config = dict(
    d_mlp=1536,
    norm_place='pre',
    qk_norm=False,
    attn_scale=0.177,
    parallel_block=False,
    init_std_qkv=0.0253,
    init_std_down=0.00239,
    lr=0.000335,
    lr_mult_qkv=0.4,
    beta1=0.9,
    lr_head=0.00633,
    seq_len=256,
    train_tokens=843300000,
)
Each number is 500 + 40 x the weight over its row's rms, rounded and kept within 0 to 999. Layers, rows and columns count from 0. Numbers have three digits each. The size before them is the row's rms in percent of the matrix's.

# layer 4 MLP up, 1536x384, rms 0.0335, rows 463-496, columns 192-383
111:519499580444459504459562532459502529516441503508514511510530482553436472480497546540509491453480472513493498551512501507471505469513476500553443522431484507430517476485511501538516510499513500547535435499509492487522560545441420519451538474559475533490529502510510497572559537422528468483517488512511446485489475515437483435558484570503523630534481498467514499505463468488440545479476514446522511535475501522534518492533514452522441511544532543476461389530513489426501500445522543490478446469604518536549511506476502553492482446486555458523511528507450434479493542463477564460
104:548460464453509511539444524562502550525542491506502433479459492521464476523557525535513467446406460523513550551486514489525507479489468496522452511586473469460492546555502507536482514470553470544476477491440469464485493486503470562461477523470482525420548503465459499466599521477520481485527479472475542481508512483574420476507470593485534530430483455499505436543530509454488566456392549497578509490527562559479502456509539521541401490529547425504441459429533520494480523530461525462487415538528576453525534473441482530505491513501477547481457530475529463547455548457466425504
096:454452457565530544442474490521484568516544577532480567497548591474484480580479525528514518503535488510511497479509483485534548449501488462530439499531543498491575446574555539495550438548534456480483534530462502516499460418540508519442535428502457593574465510517507500623488558536504485494467515499458479563491554490530539497461438545513472522534451447448443484431486460545522461458494474448484541479460507439542518531484502525481466547511544486451524498452512553465540540558412503443536504471493530459542476451406534538454420536502562559501529508505470527506507501467473475566
101:588489484532454514456495466465459551488508483501520475464548498499500473444481528500485542502413468490563567461491546485480446484490442460455569535509450487532447490489514547429484459505498565410369505479477449514486496471465505503484504505456482455527454496468444499517479542463541542537544542489529557444468527446486481473494509570474580586525457462409512534504554510587459432479520526511504599508530442459508520491503501535558513507489580496495511440465522577483561501469525533533506470463474512527432541448494517515511529529461523503546463461542501487570518550469443540548
105:546488485481500486476497515560541522530433401541460513493502531480492501537574460470432523503501439469497512540512500497495456515530450543505455515486481563549462534538547463473524529464540585574503483483463491499489494447421514526490500534528439511513524451545450463481462531402568501561504518399542436478454516516430480487484453554561520502519557457553467460555450515516489532498597498445457592579476543450474517543497497517482510516568466554521469444460534522474461512477459485515500432565455484418508490503493497568457493500545584483489508484497478488506498600495469533555
099:580483493492473531444473507511502525466430488474468411522584551428559496513493501413530529454502541516519469540539429453456513500480439476530450476527453541430472614517488466491489506535558459485520510454556438469453475537523460535572477536469566504505602489451497532476524501452551471519616492502565460499472514536532532414521499480447515523530456540493553516478490522522481452454536450481429471529508522506467497514496502496473518507475494461482523567460481501500470533430499551529453469493491487468526550483503499483526500493494535467479504496504466566520511516545536479480
097:491484523442479478514542428468449493510505501429550455560510487472445520564579456480578515462484424510497553479502521485495512509559521502599428485560470506415521499448505539505525438520588576567536461533474505458542553494529530505503431483540541534506497478439467538512517545547550479481542451462480472474557497582480454495453478533499480525545571504500456446583504505487491448530457463520547493454476445482503453466502504451461488554452480467441498469506525532516554546517445563532477402542537552515526532507531520530465492509482478493460485489545538507466499569528549505500
090:467515535477502594423528409539514499445448393521496455482526541505545373457537589482530488534465529548549486550454479562493501495487440455474532491541476540511484521459500471449457541510543470467504508503493446547469526524431544529529501498536511502502539541519508480480450558498582487454585514520478483388445517494503510548502477538404573539507498508475497530444448464469510472426500471451536440522461533498506465571535538506450536491449478477479500559500514473445582529535483510546520551444484503533499588526497507465497445530532568559486396484509529503547478514466555495555
098:513448540575473431532469506509493465493505542491476470460548504431515489520523571585489477401538557508530487500460480519558503466508545546560526495510515486499466522460459476522511515528475575497562494498504456495504503489520504521494476466549549469439526511541513451488547544385532506518495545505429487491440468575460437530507461520468522521559458514451518465457556487452489480572504509442516528502458501484525446469497506463545545511581518450518496501548489513500538533508512493409523481545486527535529497489514529534536420519483495478497462452469503486526476509536505556571
094:636486504464491501469520475488478517497504513513503505498547429433475455477541502595445510465491479533511514537542513559573485401515544522567477467504447482438394509530442406420463508506503505482525462557514511480496492494540450523420530457502468483520538479496531511496487494487459508508529478505518460510446488451461484512543459559509550530476467461488498489466482543604515497515452551587496496534425479536516504498534527483376511528428562493504475514556506512498468441448508488485478524569471505518524490499576539489550463475553523531546447489481471406595483453470531481469
098:497541470514559403448481448509509535498493511490583498459516485478539530532504525521533482533534508534581572462477559510574492559453466499481545448474468590505456476497530549467531506451469493528459488455505550493501488471521493521542454418505522457462500510502506544526502551588532520525511482498474472515516515464434578496477522525444512488523477474476453437531465504547524573463470424465510527541502471461536479569480429564519469488438514429561525614569499575486563455527505517550410451529489474454452479524534507552452516554456429456462509469528514429595514499579492485507
097:469452480426513488498482495597512480458476522540539487451523442466531462491524482484545518479474503454455489599485473476486471507486457470577565523488433545390549505475475560513521497499459502500491480423448489589447532544525527485487464528469510470539500468531515613477489479454539512530485487555543525477554514528438575498538486528523499450410485556506448517519443513512579466464452534482511456520470460423552462557487459445564468526509482483556502548570517547502502523505453513488483469425459539452484502457516513481461513479433519492570541432509539501547507524462501405469
103:519452483511548426505567471504579488550430510535484453495504503536516531483569477456488518437523507530468499562420561501480572447550484504437458525467419520469450523495427560438504497519523526522496482492478507542482453467479501486492437516506465556507476541444460547448522518537526478488545494459544525494487405545458470471560538554586509466550446505538521553550548528517530493519471501513538518525552545514513586507564440549446547514550481537528566538525429448435563526468488495458552519484513554476589488529478527568563465485511501514524487466506447497530448437437506550546
105:536445451479610525514434425568546497448419506570457444547497551491519487534482544498514499528464476488524520529419535553497519529459416546509489554495476488426502522428475543498492444518452504434500443484499495501541541506466418550496453519572466555457504534458516464552454501502513547530548511573482502465444530493595495425523541452460537569550477438512497459484495580487527528407506590480595468484561454489543548509515554509426490542495489466463501489475497484438463518509526513480409457482546552529515490483458477540468492439512486453510458463476523492442546577485451435555
097:517493480467452586417528460525530572524476479552475479572546537505549426579501498476571554444480436556531480467507466503433502467482505486536455470533526544549493528553507517498510522498510461515491534455442453569490530518447537526533466536543451525436541517523495511480496480480561482478478492544483452462492444499487486534490460480480575497417557459483511519520503505529539442465498485463477513548396465509534523581540481531422526546542485539499452564515546433504493498562473531449468454404464516476521520541431547514467520469501556470535512499557455507462532410493469483547
089:516472479523493459466496480489590560481475536520518510517540471484543410513564462476513446521453505523525503555501517526493644431530503536491565526490495498528521463509490475486529419535493496463442468548474594486533420444482430489406524433453555508482492465405516519498515505466485450486493515466472454487441504515511546449552457515449556558492458506420553477564471502520489523480426514481512550470483497460594463542477566494519481519540536484502531485530506484466478521539365534574482494569583455432511495481498499552592514509457524430581424501546454489507525540550543460521
099:458493591496529422508486508472473445467508482451557546508571523519517477498537502557514447502541563501432438420468552475507515486563479526615471480506526525479530544440449459478504468511520471510546533471469519478495466504490540462498519451460571517507548516414524504555462543555524441534472484502442546473556496463505510476486575541506516486530497489451554466469514517542486497571461481520520459466541546463519545492548549516425461550513428558505504524459515501500466563530518565498572431496564441571484508500415521511517505496476521478507516412474476521465479445490503554562
098:492453430530569547434487551554479546477435436485509513467497546481432536477507489502469512551413507484457481526436507511478500462473478572514464479526503556464505474529586550517501468459555548464554534521476432564544475536508500515475466483473499572404450469524466442466488502466531611494503562506415529421462523472531468455465577418548562475511460510518582484533559510404574441481515539412585461495453479497580517551582529588526514536475451431483496531475540458493536516519517479462551492469502556482537532494496493500500486464479480569496545504511496535490548493500541416453
099:474524464520529444501485439477564505486514458541474474542525423467412455491496537520577483499424500524382459528488468522485468572431492477468485507477502489501571484632508521534533557518534609529518410569523491503521479535515532512465498574481503565474503473547495461491527469528586547502517525520491483507570438437468469567481483433525528490562461511534495481516525483493545521414453550537541553455425507451423526483448487486482514490514456520541527458564486506532523546541498438493518579562529515530454545588544494512535507536512519557498570479520486530556538458556551481494
089:503488571448509410490569437450559421509440466463522463474497566474543502423555552520568467442531492510517477490528458539509498463423513515448549500575508456484502595533462513499543462512535547487454553472447544487487567439519547522532466482518543546514518517564432514464575548489560539512516468440487477492504502517533476552532441528468475525493456530513519505463587430456547467463502477488501474509496459532501538596470487422434449488565507534467505521483477449447491440501481533481477448452494491545527496477527481502431486469455496459486493516556512492430478487445545516437
089:532459446582423459539439500549507534447504525470484496463478561504515461500559495463536483527467559559578488492401477442613473463514491486499557499517409459503527497490463462485514334517529553534511557559525518482482457534554474497479394471506503537510561558503503509507443541495569477448562498470489447548501493514499489515498508587498571444507538559482504501460518523571553439500565478504477519533499492481514486491417433529524478467501513438508533505448525559578586453492412510557516436439462513559526498469538448523520495474483486491477533506471530472484441509518494521541
096:541482467517463499513498484431504489485536576496551478463457522475536425459485519561488454455438430492557463544486558497586497515462495456514562449485496486486520539530480486516418438498537610464561503569446438414460485432453532555536518470534474482502528445505431465451498481494494491496492479516508471488488457468505509535471506475472519535475529495458451518444496491534504472502457532564552421460452530471507477514576537525498424433474522521433568542477483483495545514469442483516582516483465429528538557494513504503507454540512534549507485501566470502533463483542550500511
103:446506514465482520500553513595527465533516580512521489491560544444499511482537500526582470509423462511511455481446497517429479467470461448485583486600480490397481626460540601492542489511521468569438502504516504470491549543471393507513462512521561492496517462482562465503468508505488449539490551537498456530478525513493560498516428502471593520523464504506497489568558513469412516447440471591488459560463499522492521499502516475495416569505523482523477526472461489469469468493471520511482509533456441505493497496501500516447492500373526537537518478490506520521539485512507498474
107:525426539516634538476502431524509427430486461594541471572488520464474498561504464511504476523521503514458555475528523488565495525482529604608460511488469590477501533530531520568460444515498558401493532546470560471422497535475411545471533525527476502462522536495533434464468529463492482553491467451475486512543520486532438474479552471512523514518468458474419516508540457468495490482564504546541553565470470458515552579492575513441496534550492494577564500454496539457417562514488492494497426554549593486560519532445543506474501449527456520470482461514509462474515524446523494582
105:474527521536525449494507483496469499451485493425536513493489499485500508496530533479436452493513492565568424498504501499523412539574479512563468458452463484443430563548485485531470459445474467497507513530507511524501496529468493547468455549491490473539568512475458455478477482499525550529558541460516540521402388512452487529577479477551492533494497518545478506485509561547464365437529491519536504492443436457499630485516493486467468587474477485424476538537458405533459499526449499530448543539548534591558526539542523551462425437508534515465542507521497516522529515400502461470
101:450441450380607529499475372513475563490447567491524460540462533476501546568525526521496496553513477528469440522501541434526462497508489507419495489555533520531456511567441526522513493501526487455541579506488450539545482499510492549553425486514523476521554494565441524498543502497538480494526559456516498538479470483500486538511482469473545505464499530452468470565510574530391525534505535477493537491523492570529556488501480566483532507448482542564521477482481492533509508526458536416480421489509503539470482501473474462478454547546494432611499418546504497461537553506474525546
100:490450455502571429543466457525423504477508502486557452475441475475536442440462510421552494497386400549495431493524574492518474429460496455511473474541484491496497566487486559478506487587482479558539512506432536567501533523596536545492540534486514514503456452494386554470478522496490465495451553486512482488484497492463500478555418489437495436479504463519557482548493494502491500534446525502464509540505473483496551541601504485476502502555501567526532526538538482565475542445484524525489512486480434508561520517516506534455506465500532506499461514545489434572523476515540472456
092:476488553390514510469555465455511519539497490535508469483573529476503515422492586515523558508487497508540530550479415534521566469528516490474490538488461516532467538489548516449511406563480521486481476442537566523474411540506490480498482482529515454493476454450525584431487511473508504525507556519509427507511474571497459522547488495579496486514577507494482480592530525527430542439531547417523545559513476536483547506479519426499472559438498570563453519472488510445418589480444545522506491455503441488474476598486550489483437496509586527529520459515512468586518481498605429508
106:518495517511471503505455479553562577462452446535508478482514474494515443529531468448461556532508532492529522538453488538549499525506466432518451473465394502457512446534529527493506483539475492499522461502499510522558450555473491545442512485485551541517468545511437533509511489466566500592539514568485476473538528466474512507478581471458581544463467507490499468521536458520492555471442518471513529506481476404537472547415554491480403461459478528503471413524454507475516506399474499522441406478463510602540541509479511529485408558496498437530527476555451479505476525525480506513
103:512442427425510434499507475557529503513434451549496494432479562552519529485533574464502497497526504494450477501478522482464487491438483440488547519535447539507472481487459454446507471492514462503459548455498476557497448402505452530521514487477524577459526480495494460555482510465453524555556487469524507474529475523513561508554510479551537543516501447498606498502496504530456558531470568439486530571493542489530539550495497546497475488517512494480582501533485436412466531438500437512522428492463615514503539452551547534426522502485522429530480448457483497462487463494463539508
104:548504518472483469478525483483546545482499491447449431474618483519489449502474472515530503489520507547544558531480552428551478439517437452527540498520489470497511528581431462489528474509501475439529493478468467521497506444554468499487534506583505523527576456491485508566539513533530556464472512493465463440527523424489498528487447525442486564457511498424471492565451486535526542509533495520469528519482470427503466476506513526528442500516490571441494505498534472455602454544474595508505440548526468473391565583506542530465472519459488504506463470535485426507543524542480496533
105:501532488493554500450561469487473537511516511501548468423528575508501531523481513489500522534556547511537465490442474423513544487611480478527487499459522521461395496454466475506539490476480498505501457490517534483468489479494570526474472532459501497517536398473514449559563527529460523500549531489475490607389491476433488446538538573571501526584506546502516466497438525590566455474573513501457572466538544495464539530501471511529522561463512465525480483462546523493461558450424504521429465517499494562486498533490502545496426527527518456488512454433473450528571490539584541462
096:487426534507524508490438510474534509492544465559498463515496513470469492509520515446463531520522519540581438550508516504543572527535487491474493440540457510552480545456459432523451451557446471472492420500557521485526482451383487511493567387517543569508481519418482529491549552495496554523470441500474414510423477536548497496492553486467471498488465501513546590541475522523533451449495526508549515556531494382542444535571513470506461465476551459472493460512527521490552532486449490448465494521470487456492480477477487543483468535514471549479561573496464519510568544479523546600
100:551490508476523511469510506574545548496466398440452466477545451456553512469486593419507484462449446553521512528487557515587541501511457487539442555423465514434507534492512566539546501485591497546505534502545503523562472491523470492497540475571506530521551478445488468572491604497545502456523520553485452388474503520504483464549463586491496554498478546550487408564458545474498436426502486429496571566536519436518489462494599485566572485522478459444560519543510514506510457425495475423513506442566506514482501495511509532518446550488505487423504529559535469487492528513532480519